config = dict(
    num_key_value_heads=5,
    hidden_act='tanh_gelu',
    norm_place='pre',
    positions='learned',
    tie_word_embeddings=True,
    init_std_o=0.0,
    learning_rate=0.00443,
    warmup_steps=200,
    max_seq_len=512,
    train_tokens=108900000,
    dataset='wikipedia_en',
)
Each number is 128 + 32 x the weight over its row's rms, rounded and kept within 0 to 255. Layers, rows and columns count from 0. Numbers have three digits each. The size before them is the row's rms in percent of the matrix's.

# layer 7 MLP down (transposed), 640x160, rms 0.209, rows 633-639, columns 0-79
109:122154118157163144125144111119114152141116141100071135169103155181110121154073188117170120130151146154143127165097141116140080142130125160149093090048094081141105118077125117136126181169060095160103078085125164106114084108113057150190121145
109:151175096137112118112126182161119134149102116141138114185072130129151084131072094134170096157153167133139062165175122122158147175140094164105106074082103117117086158115105125090106128096155071143157105192070118113132115135190048127116062093
078:120134095145101143084093130070188161121136130125177121121143139180085168170094144142168222161183120142110131186181170097122076076161167119133103101099114162143168122140116116157117198157148139115172174133131083123168171131094144138135174120
085:112105136075168154136118182140129157154134076132193124067135156132149149115127185131137096139148110152169126098070130127138122129122051110164136126202144135170109084118125077144123148069109115087114102147120092094135081109071074108187168145
109:127151156084141115076111086147109140120155126165147118128136103106121120158186128133148120125134189194094126151130135125113057104085186099090122102103074114118148173052140116100143126126123134145091068128090121158097177165136113015154148121
091:130117131118142121117163102099133120123136141166179119099119129129118114107141127152131128088093140158133110144127135135108083134142114086123115120000095105135124131101104098255119139147090117101144090135098148114123101143135111069141102072
093:146115153179150126146164108143098099126114124099254176103131080085155127137100130142189201163196113118130139124103102143111124119127108178161114127131094176124181128137121137177158121139096161074121083106108166132099119164092144162141175083
# layer 7 MLP up, 640x160, rms 0.201, rows 634-639, columns 0-79
108:137159152154124128152126094110130082157136107137112170142205107121082091111120147148151151168094068138088142155155142095119172126110106078128150134120108142080111102088179092166158153132144092146165157143069089119055109123122156064079149111
080:094134179185129122157155140148142187095156128115105147146132102161128126099110121134142131168136100124170154078153142134116127178075089152179172090090153132147161112106143131129121107218158064113169131143090079040144188112127203159147176118
080:152163109102121153129159155171131178120053105098128106083143114140165071064090161164189132127189105127104121159164170141111119132138145140146149071137158132169137127144135084151142161141099092110177139089184091111099134196142148160150112109
100:178084111111107150109142109108112152125108112155049114092107142174109124119173107099165173142144123156128086092104142158106141139109160164154121137130102099121127103091116194128112088187109117103117095109116111087148124130168156067112090184
089:103143149083143157139137156122127137086111165180098099122131129155115135094141074146174180159113150127140146194129128125134120098165100076174166121057138094069181127148084071164121138130138126119143129076137172101216164176126168118123122163
101:162194079103082104141106087113136117165097072172119144150123109072138103119113128129164134135148098086114102113102112123153081140107122181108079129095145167117201096100091153149140152142100147055132139080134149138134148169083127158152135155